Each number is 500 + 50 x the weight over its row's rms, rounded and kept within 0 to 999. Layers, rows and columns count from 0. Numbers have three digits each. The size before them is the row's rms in percent of the matrix's.

# layer 3 attention key, 192x192, rms 0.0462, rows 0-144, columns 0-95
087:398495525516503550475466490473467479474492574539455492563508560553565473534481545458560455415490539505468496544563461503422453384529539535489449486567518441603493473466539500477520462574535525506472598563473470442527365506518567536482452481439474448469423490568483419388538467506471496471
115:470444462543436557487528503431502547510541513586623449534429521498514520515491484386531473492560580457466495541510503408504454454512512488570555531539503447488515489439427500402574480470458489494522487583506514435428491543558555414490454458501512562424404450543492504479452581501556489541
111:521533510438645503506550565496509514452481424485509481456506530478464510558410475532528519424463404476425519449476524441477608551480496603552473556505487472510468515566536418502473554478605476440501502517558478475513477368463574540474567488639488514538454510460493484525395510556503521519
109:466478514544519568378498480470497535517533522677510391580519497478518528534512443438527563466486479530531570612587492470564525505529542518552521414466480438478504571497432463422492386460515503381531534490465462438441495545607500514473447427538498533499466534500486498561502510498552535434
095:549486442576535427477568519435516429491568442536501594512493494460490462510531371596382461518490553446490511468474481486475518529544449519476581495499484520504455471429512509579483499422477492442355528484486581484514552504533397434463552511509491501479629548494484448512513430405496468526
104:587470525443467501453402455558510411494441504532530431590527429508596438523503575411479559478495422479482510539560525446562484529470608426579468474464415511484547584586522406519557472513487509400450448551450410530552490588523481486509516500432453486506345484451571531520457569499488532465
106:509554567491559434566483485473534483493558507559497541410497559548531493448508558578402418532522423492525543438495539476524414526488486457562507576492495532499562545406519468573459598423606501520478446425557480619484482505465481474541474533390535392475624518506525517571509515470447520543
098:429525449450474511467498511493449542594515435604551511361444598551453487497538486530451408472492444472505517507569606502536472580481475479498498418528421499483474521427488467556429547498511534453545510436534552485487519509605550505437480482609410486529454491432540487477426565487493433488
105:494548454507509465589467505496440583533455591479424490536502484509457382513557478480421539574587475449486530496563518526553481400517491564516565511493439441465509527477397561473536505540471458505417452517511477442517524430464512440546494474593591431474518415374529581480549474602529505512
098:500478414481504492506540496570500416419422517562547503495592523513477444508491460504454427490547596512486504570565396480464540487563498564474530400508587428442481482495526521466535444496453542565531450483450474511493521509374466486510545491514544455425576474552531475492551586619549486543
101:535442405429516453523503493460384492527539523466448485514542499526521417514434490535507505502516464454524461488496484526454553515453471487551527464492594512489523509586437420488480592488578490511422498508512615511505528464492440553480516415450446475709493497527446495524554509549507553544
094:484452458550426570550583539453486569529548527411498439551480533504576518498515481477427411455529483473491378535435496383454484544509599514570540522601458457409493562551402454511440395527548536487518587408475489409520433508583495457442623535404528543508492492540476548550491515428558472459
095:519528488443486585499469476437481495465613560563431575563432448455515459527457468460527475568383503503503453558596552517428601493510422531600547384530596514514478491482568526505522478592453517521543475545544418487526490426447510560490483571502569477512466454456491473532508548491528489579
090:459464507582580528476505449456535479564491475468429574450524571465508490558495502595552561486520499470494474523518486590484470489501484547510392506547510442489551530531539591500437487496436461569464560423380533471467489577551492579492617475574511472564481472441510520573543500502556514430
091:441501568583545493518450474540478521435502528554512409483508524526523498541464479523507516514389473530490522560560523478525406409494605546494387570566523455539433431512469472572531543566549450494442606559485521523561557497495536467487429479404474552536426458588480540469480479592491469495
107:547550519470560515542516514523442459411444526430500520482468465491443543420479496523461528530470523490527471460563474545540610539476512456437541522402507564542487545582592427533446499499517523477502524483537561559466545487477477470414500516419452461517534495472493546563484578587575482480
103:442494524532429550498494510460521517460531525649432469522475505537528510533519500378434368421471502507500441507495563514481565479561582475409507435484525496511464467437506515511478490584577541466448431559532447542482516531454462575495410483594445461483590484664472483440397489488542501501
096:431461591456543427480511493425516445537439474565561561475558475583530444557547631477576585508418464582440508470529467500548544558521495432442515467516567495516474505590567550401482485552565479507515460467464431504550556533375512496419537491539537523600450436457502489442550507508518426530
094:463526469495484507501486503477558459472492478424462462579461591528525498536475541454528500469412522575515539624496393577509481505484431545489469578553545480509506465485598501475521511461448458497413519543512505417479521538582494554438458558551535442488520441628602524528538506468498520445
092:447469519586431494497554541414496452500538435499477542515485549514512413529516555458589461451460437438499499469517568440438527488530486537430483429534468497481490474481580505434546559498505498389421518463442491477508551579514587516445478496510572526472389520525440530483537552547526446435
109:549542422480476473533482571529508448543505397518507497516501488441476524420545499615495525496446539493439562506440533528573545542420492523500491529471510535505397551523519540551463497487532508522544488521461550508528502503534418533552557581573498480509505499421534569570396485482557508577
093:484502445569573503584467446426471580536471526417400562482451461462493529435543436588510531519588495496532492476536486504435526523450443494432448510481539521500422504474557591480607486410463476567472496438488520528478492371393548533571575486411480502527554429492529583540590477481523564520
092:505507508591421516476542503492481513504470524574496500483560534603486447457561433433434420411554412477547545484471508579529495522476442509531531471436614491506504585525543473490525394491559423496438457511581511507418458437503452516461528541579491500453543469503441499452396444597548416519
091:436504554496524578435529540517530434531485432510516463397444468621491491488466527436561441519447549606528429500538502505533456516364607457452534511530542505576505431521549501540571514585510494525473514477446466487397498533477529513515471554575568473454448416534515529451540523451423395521
100:446464565447443562486505499399471572550592539526584498530366526470538453452462501449483414439382546461498475578511561490476400443464517449440525492554531519440488436511457578527560590512528506448596485557574516491513489566502623421495475470531465549608440462596518546444481571518504523468
107:540451622526504465463551516547406518548395583475463593441575513449485449510418377551505431513494511503494506527570479467537485513462484490580596530610468446443455525539484430533487529475483515482637492445580525510491487481515454469546582537456473528498509406496507617575483495547424541447
085:574510479449530504544440567470417501506463510489402389496507482423539601507471537530497478460503446438507450584540503450572565400502549514500501485423468521536455486522537450559474534448558413521472495436528490432505519466462513538482549413540417542503494450487475441536394538470585555473
103:542416553523480432577470495535527528550426537475583554462527521487498491435566564636510491505546592536490502457390426494599499556494490497494601456428530518548515530551586442500371498512496591469463528517521467468474518468492362565544565473510467577481500541492515520566449454522511452511
094:477514550474556487451447508481516577487502575456448461535548425484502550509523544523604607465494478501423436487465520492457472566487478604467413421499574488471496511559510488479548496488518412495562451471522478484420478491518415432501541494535546486446496527459433504483464468458429440475
104:443525447473491564493440555475483560537554519459490512512430548586508428594537543526427490519396383541549548553574520489588460465504567483499483560612463544572493499454459553502484589462514536455466552497480454464482505543460565524526485400497569533458497501483466504383552494430520464432
106:408583546424422489502492643488533497488539544489496485478467519472530475520437461435629488529378437534590554469533478518485468505513549400586518586469477511427561570485413492478520516461550468520591536489470524528421494510487478503477460506556513531443432511420560517546459484480464485516
103:481546459555529584488563549425518493519533528469579511421499511502516482507418482386551522544409496567494473486477604490554478536581454474499525579544456509498501514419461458421448494562454488527451455413495603516522527541375455589458517558529538501458480440579550548472453478533527447479
111:585450517438502521508506490553479479628478454531441572389640472519438585476504603504494476562523478562550558471393473473477523501529468449498529508443506495433425623405571484512514518500520461481622485454501461492588531539451444473500540545414459443499518616484540480580503477426467614476
114:537481496452425422493560482440598553395515498506520519507483641527505491603471552558438532493493434430477523482506445398494527500581473514432437577506475511554476534497544507538469562501508622512416503498471518508586484491431536461506562425604463518333462520449502570517490512468442514510
106:538502522472495532517561554456517493585607482446476568465484499424549474399555572503508517526479486566451481549621519445516441561454467514556516549480455470434486589552462545534527539531444475441551491348449590478475551480479529450488554513451443370552436546475487537498456593575543490460
099:413477426406464519490467513593442500514535531510538527494471464524509517432495490582512525522522437468606489535548402515506514536434511413555480442532453455546488465531542583560503503558358500549536579554497398521402471518483436568480559504433512573471451483518438519430532527485491532460
107:418501586508491444514457449568491539387539458501478488430486447459433496459603497519533447550541532572492508462470489498453589528461600541482544537538571467564470492501478505452464507488551466529536500573458517436495492481437518512507472531546486520419447464492479466433484509480464523430
103:434486477473438540479541468542564492457470442465427418502423404572524499526549531528551504470390494502531571559549422419484533535463421472512532492555475495453585541530539529471545486546503468491532557591488399497517522555529550542402503470486437551503474500588535487527389577474484441423
116:518438487449537499524463460577560556466458550494439574609553509537457550521523473537506543557498454502519540446509592475517455564471492492441586484577384486435515473575543525544495482529536470445506380438525543475524528450570474527528602490488483505526475478451444519524471414550471549491
090:568492523575464505506414504497487452462469543432481544498484507565581442471440511544549456534514496563516505471554479490502505528429466441525513415514447498443531595508489464624492636413534473551564546530510417536485479533529415438587546502472493459540525493418449580525448572522478463537
097:430472536530496513465516473481400563483530544589600339476479489424480590535490455501484511526448503408528477598522495529475500541428634492564469486530525444529484468445431462473529538510465499554492427555490597517512457542503493609484522448573508510433454544476555517515482509459509486527
102:542533413590434518428431505517609502577506497482501407505611584545574529507417498529518511517494497507490430451485573511529434555482488437484541568562496446420504499517561436514474461470415493491479530464484525478510446502542402512473453475513500516568491459637543500512525480467559539567
103:562467548405518472489552547508490507578504506526516523551560502431515603507503423412499461504505444534395488492467467495411495552469550588421448490504475471505612501494442560549464511473508435463457471500461447541503444525504503486486365467479466495521384542471548499533485591433537394541
107:482522419492498504528514545583447498519464490508469502576598541520570551562512434354445517469515576536504535446462559510551426444502456435504471472517485626394536535631463522477550488553499549460494530558514487454489530550457509485467458525438410517494533511537540468501477592538575452448
099:509337468473502516482498495466521492626460474592568418450484485430488570524467473534453559559480502487522465452434441521521585447531600583490496413499449550482518448388584474538412407570451563537465470497515508502448499479407481495535562461428414533552485513416429488561561520542618480560
103:511519479585513480469485406492473473432412554662541461546460477487452503509502491464580416489545545393510476465521415481461499476500442544545412488523553547397530515487460512415543469449568498500527558438458516504566511470421527434482437586554560495576548535553493521507604376508474469437
097:532594560518431405435449536487487435431482496547423531424523424502525516494474527475496513385448459488464514476429466456583524458479520460499446548593568508442437526530462525428495475494411515561395436522468446449564489495498541592470411477489444598547490484421549555451537455556424535464
106:521507560501552499349556445449524461487500560375514528505500513396487461634481472535594519481543401410531499554565452488498524574454509636518485548581399533462523429528490545512515433512440444508469457446444420445522558532467556566457530474454503459418509500445548507444533537558469498426
150:388488571519451577431445500464479550506532527591527475535469517499540440562455469412528467406486526553459460541525512455431468405527553527515445449555496489561484444489446593420543456513491497525558550552495443432473407555518550492469387440494488550466454468564522417472505526556473510480
119:447528443498425526491505458493432582451467464551512405532439622511444445517517496438566441398497512530545503553562506429466437403528543523505506479596465442526545471538470510451557482578485554454499601573473511499487454512540589508461493450538520486457518480562482427452523490552469458458
089:501514539514569483527551523510509577463460509493451493608519524438518434534500519514524478473524455617448414555514528568469532508486492545535525504486557499480485601452451511517472535459479404500557534367464459556490478397455542466509582519511557461514582562552359431499541516395532504469
105:533577537584639486407480513520481486479504508486432428512505412471481500528453464534620510626553477476485408645537521450526463517483534533556600455609466547554584434473476501541491578509525482491478461533480475465493520570606527560450471537517462569461502418484447526511493522556541558462
112:543554387519452452560480410479560527464501458493474517431419498519468422469471540500590488478490569510440415497466512528541502474574520568456437470478454440531396399433502490521528585486515531547509491425433584511501512617519533554527458455562561521448469547466503443436591482552479510483
104:438433399548490515457526463489484546507503539510448532553465586483513439537442447428542478466594384461452491479490471512565469522499533529532459516560484389503514393442459461421523486492495441505522581533559501476582401503527581504458465414503517516399498521569436444429517445529400463470
089:464462532581492536492412539437466522570453488466420377558486427548454532457521402520523484548469446550490465520444549426496507531470481515533550547474589489563455466454464555546539464494524490397556498559496559477457567465622492435436423515507533404496542511437582482489463484538368418569
105:533545523508416497494554552511629528440526605501575488473442533442618542546448451559503454474520445481467582419535483479480489455489496492535492544446456468478544511458554503470492593434471457481470471478464455517517469535447438422579526436571522594524536592434531490557552574589516485509
090:567583454490641508482438503508591558496466525510499442541487513487482552596483528477502470516611563543501543597545463482435441490541476523582409559511493497485490565378559538456529522537385447516529489501525509554504541556514591560500456493452603473525502492504498548465546508510497502514
097:532496548467520511407515443446483460426509534539514482536476512513545467507606464469437442507530551465434474543547500528450469486562458473579513456538548485582478444436474572530495425568548494446529496556448498416465463609505550484487416405560485465504445419434463455419517483500481372422
094:599399528408633517478561461523514449541446469552466485573542515472539471492509494471527587408433569491519483525585522515551532516478506576473496490468533566469560484470560509529454435561476520459498567469548513593505466444548445463510607554482430437517392474466599545569453421498537458531
101:465492520420377572538531513553462430444477463457553564495546464552400474454457468537427485487526534440504649455580506523549463443483513530495446490447440487453470579497512438523536478533565484433510568538481473594535555557547395648437524602470572476447506521585463414551461531522555462520
099:483441503518470543500514482525407554447520522500490465466434398554500510490475456517530462617424492541470474496527472483486459572535511491472502436533505424534518439663558422429569427598472574515549525575443522532523497492512528514551399464543528535467438487574522438475508559510477459447
108:392531533544500481505573443439485500423501557556541496520471514421444466563464435457579535428467515526439537575534496471478445450540477558500479476472486435493448481505494427408634509501450478518556579490443514450529480527531635497502508382476471533417450477501628445521510533538479529441
098:542451446518570504492514477472477569472543485483507508511509544527584610469478477559429479452396527472432547448466547576517570550510382548517551479469556467573493473499559531491477486469422544519493513509455449512516529552547523448533511508452470480469461397391624579514483436518514469490
093:519482488512518513513519560523489473510434498529403478555478513534517539445536521523510510520520364483520602501505570433473457620437510541491510530500499494479582484494417535502506572436506471488433380402436441524469460436412436577528513468547545428531460521484439397536448481553589521523
106:566461570488479474535484482485501469570598469498545562458553437471496487464480493592487515525379537428487460464512486527588606458389354492531519562383572502476508513473501463539555525479508484518447438436483502493540490482509454526506519601513526509535496514404481524552510471467512498517
085:426548456548516545508507458520489588499505540509507565416543469447508541491506530431549561489501360464476539513518415418467535534515443516571531528447399531553532546405501533493573475535501477506470512512542433479377414506510535426490448550514467495501522466615513449461516400525496435467
115:518555492466451437466632580446397471505531547494429553451577477520513579502584514511425513501468567418562522565431441474548579482574475496465438473516448499454478528566478552460522505493451622515512507454540517524496489545460473478527501548487472467481527557391453547566448566426554532406
091:476456483474514490468608435545550478412504414447504415524530489491512516413438506510462545533517511495539481542521462492557456514495480486475529489419495434476476419371520452476501465519465522434491472479456431447490522508483471551451475530486499558527469420582616551541413534478490470396
098:531527489536528452582504513518500494524500431411492523445504481487503482458467516518510640511504648490496548446468505545570501497446518469558531570500576512408420534519523514521434435413475459504471516468475518504453535456481419581470574490511519489506596514478445557558465416456578552590
095:531465493452531432583383517528458437570550563465434533487570442431430464502460458553493535597541533514573443494470509515620526539458467467497431508505425485476381505461540515492555589507545444497456447544590485496491610442526428537665562466570480500557508514562459474560464435545402572569
095:518479496519475493531481538427487424481544493435454590516505501466478457492452557557398560426451437474447560434455504448548472518528386535509496465426532499497526555591512460489488449431604473553379530535478514495599380400532469465446540500537548488521501459399445568515496448431490469505
110:548557503521568509573545568519543552450508550452436519540609524445549519515527477524447504523397576494522461423459520591558607566487479430497556449432492529525505497559468510566534466511513581491474466470566518626487497475396466511486514477490586436533504599490489594581467541391386479544
090:564563418466514469566572488429512451511414533447526380500490500449512503546520496538408513561530459500534519512539484504469572526503456405452463540488511456514459474477481432579437555577534510586441500500502548547598469422467428484445497520503422516550439597528460563469552522497538456418
098:411435475572526536476417536576437490472492530526588405607489541511476361527518518495469483518508505475580403546511426427465578466505486491482510445531451491503506511508443602469503482524542489546523496519423465486416464556547435591454530481535456577415422519533509468472510535447544540523
114:503398552481489492501545569602464428535378549381582529492501458553519538492477517574470623529477516495471434407481542526529491475532405505489572516465473461533529467497557571517493522496483450514434476504543503518527568456405438543555518626442401450547592513408474511522539460457507541600
106:549520490524451542457548482467441495529547578470566480558506506566504512537444551528505392524483628529568482490563574446566515483519437560453550466437475447451545488453462505519584484451547372659471444555491502452571511546526477458527498493632501412424585501408465458551500474588502564557
100:483527438472430478431521565564538443489544547497584421568539508497590452455482543504655367406504611458486424579608444501572522553543571595449482548474477489456534462480422429477512480458510566477548437523532573474542440512589558491497512485475523580543490520437544487511609487662484521474
101:545504493465448485487522521477503489455485408449591546506533449523496586531469510508435488559479451433437523471457535559504540567380512489594601479416565524540446452521538491567458436405433501413495501458483557458558511563518453535499513536451406466504414530491486519474506561543545413511
106:565575481523490499440560470478492503437472523534576483496454455507505431566492582555502549515581426517470514558532467374502535476489520531404506561552476558515451481479522529497456550468528496563544506468512473472542559476465553469592559501553365385455500489567439545407441402549433459426
104:549527502512463588465567518506534518419465459564549506505479552499585481529515506451536451502502454545563437526521527436559527451529540450491480392500534475546484509592527518507525479430412563443488599435417434481527403513460538478417412479456495660476422488561497425433483526523529455544
096:547377547561549467549583427531476500505503526468524560501507523475424513484475461509478563495528571556541435463478532508534473491527557525481537408551473471465548608548519536435585436448441485561475524491486516490520520564447614516480461552543489510381495448513558446610435481555448365441
100:534496466485465513554497569479528592451473508495527540495454489487526489607508382482479400471421575499519511502514537570530467512500458511519545462477438590566507480452492405450610573562517510505515447576512504531503545501444528529469400504512653480549422390535503504529578561421426546520
110:505424444473478554561572517503444573461502486465528553543478458607514469421514404611521547524497437460470548528492443534485452546468455546358569499430475543548382489565451568526520512481525403513455554547490468429542497565448544631528525515488493491483394478516468541420505424547473551527
103:504458494437483517539544487541445523560533507424484507534526564446449496554466520440455519527554478477514469521488494503451478454474525406451588494371467517519479458504522532412576514480448539477433546590451475447520522546484518553544487602435480591585574427508483518454521549462516470484
097:548536489505504469435561545465487578531509514598448413476519409483553453488460471504503461492494489488548583571492493540555490544518513543427510520511375477411538449576513489526516525538559368543515570602450515442497505586503481457472480443469449565574515481555392459485470504484515522454
094:438534510454521451513470527502491517561404473510441493493550461602448476546439429510463414527460423483453563515470455510578420527497496543492523504560563565462576511550512434481408513495481543526432515455471527509482494476530477443493558579571477453585503569469600491568437527506547383402
111:546488589537423447528499504457537508478508485538578601460451482484524445469496497454494387506457499441530540409518516462585508537630524484446498502448595464534414549446576589453493512576455515476482455374398474455558488449469533520494501551455544490532557526498570397476534611494615426516
105:599448614511544544523442551512485500448523470451523489547579546516541458495493400530424560482431541479467545394460437514473541527525556434472552478495616513511513593533483526511434515468456502535430423543457471446398473461433486420468522424489582518495462483491503435538538438451554480554
108:411449466471440487501466565515529528454464484463468425438523453473515515535452478433448463475572537608490465502440530485510484492480574491465490546425511562497552478540577513548475508526530515530491517510467488573518495475529462462532464541547535467415542549411522497550470453458465503556
095:489528494473431563448553455489428445393518509481494498463490437575584516578596499496444525440400437499556577533512544460419526505431514546576495466473534559478520526542478506504456525561611536486529548508514490522577579572492479516496512520482480355514453562537523323490509503445431528482
099:546500508452549438424478533482575485486423510465535499560543582518574558472443483479487503462483519468501530455506531437491508513422522513562456532472557520448502586586457566467432442409553427514462459491522507540531532510465521579521553524419362425568491396478568532525515519492508463504
109:508550482507521471530495541552560486489522551469590566397510485498482541531535542473439459503494514512464555511579573448559503542519411460530560575513454529513503551471516569545401579557428483532483503571541472519512531474492460480582505484449472472504529468427591531504628537421599461581
095:418546536511379632519641435578437506521511543460500551463478596501525483590559516470499477455438487564447432524596472512531545501495544385408474499537554465578491498525529520538530567477508540426576527510571606508617520586512497522536560437551513459537561476580633415479462540522434496578
104:447481473431592600511540464465497504437512483477499426496529469474510376560479443487462622590523487458497492471489479553509445521530549484376499491524503494367543602624504560489398504533510506501389505478469463395472467479532516546617522451524587516513496545461495537460522482589561520499
104:458511536456407464418494521510511530501532538605612533457557420404541420488500440586546468504477430501477431616619398420534500494503456514518449463548545447532495377495543463438526404426411453513545558542448467425565475503556509352549528442496565474511484479502560522486514463577431478473
103:506492508399520543562524514486423486555494558401483474484513562486432430568495489520538564515592448429428464578435573520550534542526456542464487485439466558489501506472497541421521496527495498530456556509662435492475512478448483523456558559540506464455454530496479586511505528512500505510
063:489539482506455553543447530534415531497567437540381440457466504539542476599519609582457602453499551560526437504462480455543474481512479398464578482538582502491447433482456533461534398588506542566564434566453481459464506525522367522585534433612500484477560479474464471503531536529423463408
068:544424464543473452512472493439493461356586519495529557535478409547416579485549565539492556519432547479467474510502412530488503419481508606547515531515467540500501536492513570460477467516470498500493533512536590481476457511418526560473455445484450495458523582454502460553515566442534563508
066:465610488516498546496509482524515551417533433572396380480480525459482464497457474530495469490503561580531458540406547465429628553565545498511563496496579528495502545457491462549519466457493533424480426472434459546502493451476462409492533416394477545472498336531468522482482562556434528466
078:523479563528550441498408481517451532602409499426548509520490580516401409542483499534452509514523587474399550532523484559513421461560655426493436530556503528504527493460440467474514499556514487426398484524559468538555437455442499561477509535529536506470417525491532560495536504499479510468
080:462478403499569516475466461485523476515482519478482418482484391555397451557519485541445543435415573446492440482516530487472484489500531531466505535444457447518467511448489454531552512476523582431445459488568331509520508463456508447516573501571533589489530487531448481465619514491475524487
087:563532427572507576576487517502581504528515484563602478474491502468498462477428518557494523543606512604378491444438427609563450450492524547511545466469503542436530479472502460429529537412472448562543497486501520501456476481550517550510489412398413434537556495501449435483539505569501483504
091:534521476530434527501492536544525455545413553574423439463516476534584510445443477437513448483559532452530537493586517489475566487506416464592473354393530436467592510541589473465485572501510526448530475462475501512457579446469491472501565442400456431570505515447345466480488489456414530574
079:549503583525549530479525453536476484566496503610393480456529557558457483463544436422497580504427542483483458486457468513454409494535477498468498597528489484609490492448418518537472514459432521510498559378444583434507420510509511433390553531449492588496497508564532481428543541464513451418
086:522506487576471524498541438506443473468421537502397541507455377546473501516494561454547516520454491495482430583485419528564529519508348472501470435431473470412473472480479472583468498550428562531562544464516527565437420427555488511392564487547554470539601494516406499499418586491449485526
086:527493520436537611502456504499514513573528466567548465514520532636431586480486519577557524519477501524524536424485589518593485337518603597587504496497518469498466613504462497462426417534591478541485397506472518529416518528401494664500500495449477402526546505507489465537627513575506453485
089:451489517507461445489443472554487534552468460552515446551528559432428562472503438502544471508555645519429476449467498436544487532531568478483505534564457538463523486521556454475436540571665598493480533495607511597548441492519446479443449489403528478526445493441533494491478476494522467517
088:438480548511453552539414549444476467414557485594485383487523587441487409559373450447456560390470546581435442464525509496465520458501502457536531488492533536478588508462476419478399446506426487444475492487533479491494540424547472541543483464436481468441465539513480477485430511476470438558
095:460506578437475428387465478519573501574519495502501439502492518494440471500451566503549437534530488411463601540467423505526465495536441644429442608395426471483406554545480513477467470432601560446534438428484533496560538523531483529485461461485521511503531554483432533471542518534542416436
094:533480582442414457584516562426528484435513451564544418493502490494479527530495451534533415520492464512488564541482477545578428496539544589550500645573434552417480501594444498419567497547501454529489379484470530527483483556542455630566458406476381511536413494481597527552600539529553490506
094:489454495491519622525466455514426481440559531521590507475506498529506458487547509487431486521449547503411493451509419515489420438390523525564481405518502523576514493581547541471452496491463526471416491555527545495429493360485448534558438484416477534422462495552585461510493581508488450541
099:497497466454462497427502482454529515605465515476513525448498472541470451484432523552502427513544428431462485529493570444469560537425394449477443555365543415426509596463429473615391538544543417506550517499590466458526492466490504469497553533560559551445400499562554516449467453425461495531
098:461465514436501457463547516498591549497479544476547424545403542487509425603445522452481432514494460487487573497475466481446498518432550457466510545518495484468468465444540501502423400516551452509534515539535497562524549538548493570591394519483429534457509484547485534529425557472546448537
100:466532524423553497575583424565612509538550568437489510476456491444502441499514608532513489484473499552405472535402601371445523490419545490389462461446471453571510586545436500561556410526553535393545497580402527497516516527442445540564451491550383482476421547517548448560473445473530465557
096:481472546468409465500383522511606556514519534427474496461530483370523435527574458557473446466452441577409512474551540484444524562496438492401553420631500511458523533512433558472514413564503541538493643520465574539508446554547472513552424477467479515524475450443461507470482470464445567439
102:472425530508505479592542504479408481569521586516478486519479534538471508518598556490561542503528515477574562458447484529537425450460495584462499536434564504486501507399535551449542551484426455577531458528493457556359485538437483536512604467526514499510427394477527457520550507539420540458
090:544471432506510401459639594484388459546439462529479429534542498542610470467521496498553618530481510501609586457525549470397612411509537407473505439618421511542468493515555532526465505536546553460472467533484441519505451468515524572592480456518478566490497507471504458508576506489492418440
099:491459594523601551484509583518567530576479515428527516532529432506475454561511583459459523524425594521456551472455495477571506426441529536440421464502512440560466528451465499478494437503565513511500426519506488569590386459486513468512449468465397495500464438511548463414581437465530571502
096:511428473434434514557395532525520499485499451567558508470507477403537568444520476501466516502597562574528497525557517510422382581493452549567502541417374553433470530562502480470555611496423478374478550530553494501452549442503446524470519557483564529542530431484483421451521459583536414590
117:440577510538410493426550497495533601474491403523506504611509511494519481524533490498513610442483478497516401518498449507493441415469499456543579544505464496519482473529469441507439422469516606527393500506475594446527415486542565493528505545562495519526556481460511480517565451495534516488
098:409526504488573523502474539527504481659456526561453517541505456520492455487453557472532544508519490465616543511438546505531459479444498437550472509498528512460422561477580508383544397509565453558528495465547460395458539507447480476592539520549589518437480435507504506509530456473493480471
110:518606573535526592513503664557422521479437607460479529434544556437433521492493528523466493472488598494527515505461425536545475434540380531427501566451522491563407426506511472478573577520418473545553510486503522557492580523527510402437474621514423445589550421474473451501473540496465510500
107:529489487424549499545481371520505390465489473511525401460533488487535496497531501408462473461419433560495592521546458448451518466484442560487530515385523484534412515505400503593469481509392511529467498458414439415501495395409551506514548481517438533521413540521547477538539458499468431484
112:491589418424547482565468417484514514445513473483619539484559441440523492522500525475469532505554526512449514471456559540553477518546576513377477551563442473589510522457449467520526642613551484523483504476516560489568522493466457523382551538407468607502625524535501441495486496502632566513
110:570522444590384584518462506520489438512520463474450547445439530448526501557502519467486520508503511459505491497444440510418411504564410590483424441537421595440547532420564504539507473432579556379554500557457550486410611478597536556463458518513489514509488548571382497481471568545554430543
109:581503330451479536547510529462524456548532510593481457554466387490598561530581502458488436585538550528512567511492435493431523507482517541448629597522558469529511481512416470517383549456498469540490528500514476435574488534511481504496512552444535497413439407540444482484478561569537549566
123:506528449520565547474565437482492488390428446466443455468514488583459492521544470585506474478459447483520426504451579478452507506537575541501593434519499484536555421475427519563459426445570512444572532474419403545528453509547632479480351455514529566510497487486501466566500489531452520507
113:412468517448481590421464545506550508583453448443590537477484478547515422476510456485502621509446549428466582453535469477503491599493519532464479446518529463473575542518507501495491546560579542583441471504433547482488448453491483497481479455525590534636580446529526498579493571560544522458
095:529451481543473548412435455555452490511457472555552638530515551564504459543513570466449544458485547460491526433480629497503509487573531486514539454454523499470491524592531519445521511468410529553610547538432351511511494474512585489460421484406533496442543516445478500517582513493492515443
107:481476543592419562449518540546461516535438500492533537530525469541470525481529484607591460487441435345517475483532517424496469556526411455528446481432456489534517477456423576562472509586574522562507499473526480468480462413412553498543478489466564553502569499470539458503549458509457469483
117:455527469359402448506534574427555455478540488469443511491533421561526487592513459512520434506503599544461460538506528495499462495487525589523472439525546496466467581437515495412583531483501581518533446430516568524448451540502453486495465482433586519584572398558519552481526529558531491490
106:478543463496492513589530490434513400484481496527536438594494496550545500467529513455454477454519495500555561537398547486460498510435555397447524580597524552415430475510535470541457465546387583510500582495528468534541406494553463589473534553567361496503483545495566561468562509490443511550
097:487504456446468480502496543505513594481544535503450542493466561485525546485399567459489582428536464489497514499457565474546465503573396529463509569443547449646450448435507525409528573488488481506558513456487428460473572536479444529529530381397465490522481492457538557470450485525503493459
110:542406513488538529560491484528530572397416542488474496468488632496535490475428619549537469485529527474558571465475535525553495495531542465469549497411568486467498482527463560467472477501565516546573424440431490534445481465514601539587524432485461508497418471420432533447473409477464577519
104:445482458535455469524544411517490431452432576546557491592473483504532419548464452505506474476446574551602552451392527484561581547519490537521431517526476451516463469496504536537492513564457477499496471519532530586513652441518521538489477461571577498506468493452512482489491447429546545526
105:513463443494581412405514498534656564529483439475508511443541611480489551454469548438461456504503494551435557447486505465416464475471499441649539501447458516508487484546463530561562487410495473477625503460480637467435506458484460483451517390489420503483542450473603592491571517502501466569
103:480493593542485441387514536447542524465496508455466524480535562495520501486509567443472606526433434598500563537469532528447522437469456436537500534495433505471433526673544536439564394475489429468489575423539447632467525490569480475406412568505541433405515490480444474496521486465504510493
106:463515591599529511474446524571462415584499424537481510612436501526448514599500553463529555470434540547529499529509471560649490487469560496444490527562507522499599536458468531456486464529471489546363506543517447493510559520477568565460514518409560627471476396477473497533422477484475563477
101:526487488474496486456509496589486441495409451462549478579491517482510415517429570482481485492557484590510490538459441553546547493494443581457596470467594460552606536593595583489407498431515524514528525492406427466469491559467460468422458428504677455494458514457528477542539485511525417504
108:444465508436496577598461581471549552464529472483598488443539431498414470495410562477529529499484476461348512547388539487560427560537444519561480495570589455478459400397433475529544511538571520509581416509447614472458493384421553460454524433451543454487544554508464514597482502531518538475
097:552492607526565481537446433589473544554468369533618502472458478592507519554547501482536397529559549442509547477555453486476553434515484478564476560516414494512562478507543530544403432516495512430564570434530484468467454463568453522544454504535588423504469484513420525492561519474534554535
101:568514472451438468472462441406482486527444527509458471485579508457515487491557428435487415583524414571561590487480549425583528480499555518478505499471495463567529510496397511468497475475590514505556378512428499435484546530435521612511459491463454556525432474430439522512496532556557496599
103:513456484575618482544528443531464446493485486511429480510568504483577496552505504487483481394542515476614442442392451520513541515491576424459462559474387486441473458552577497477417518426449517430481605507554541492414480520475556548565505525484526484461491487485478607464491531496485507441
095:486469579578562517495481395425533554509468502506475447512497467414484499617563436539495574514457501519459448443445510523396493537560545384545524564584501411578460503499435545440431553482464530555436552520547528498523479458572456510457512563508558551543588451474500423468524436425512551540
072:468586501578522473523522509485478465533513490496441425478479534561441511503490440545492497476470536515517405523442496478351575610602500496478569507422482481530463477548471432505495404442506531422513415483494504500480446537547414432557570535555435574492501470485514553498455529545490539420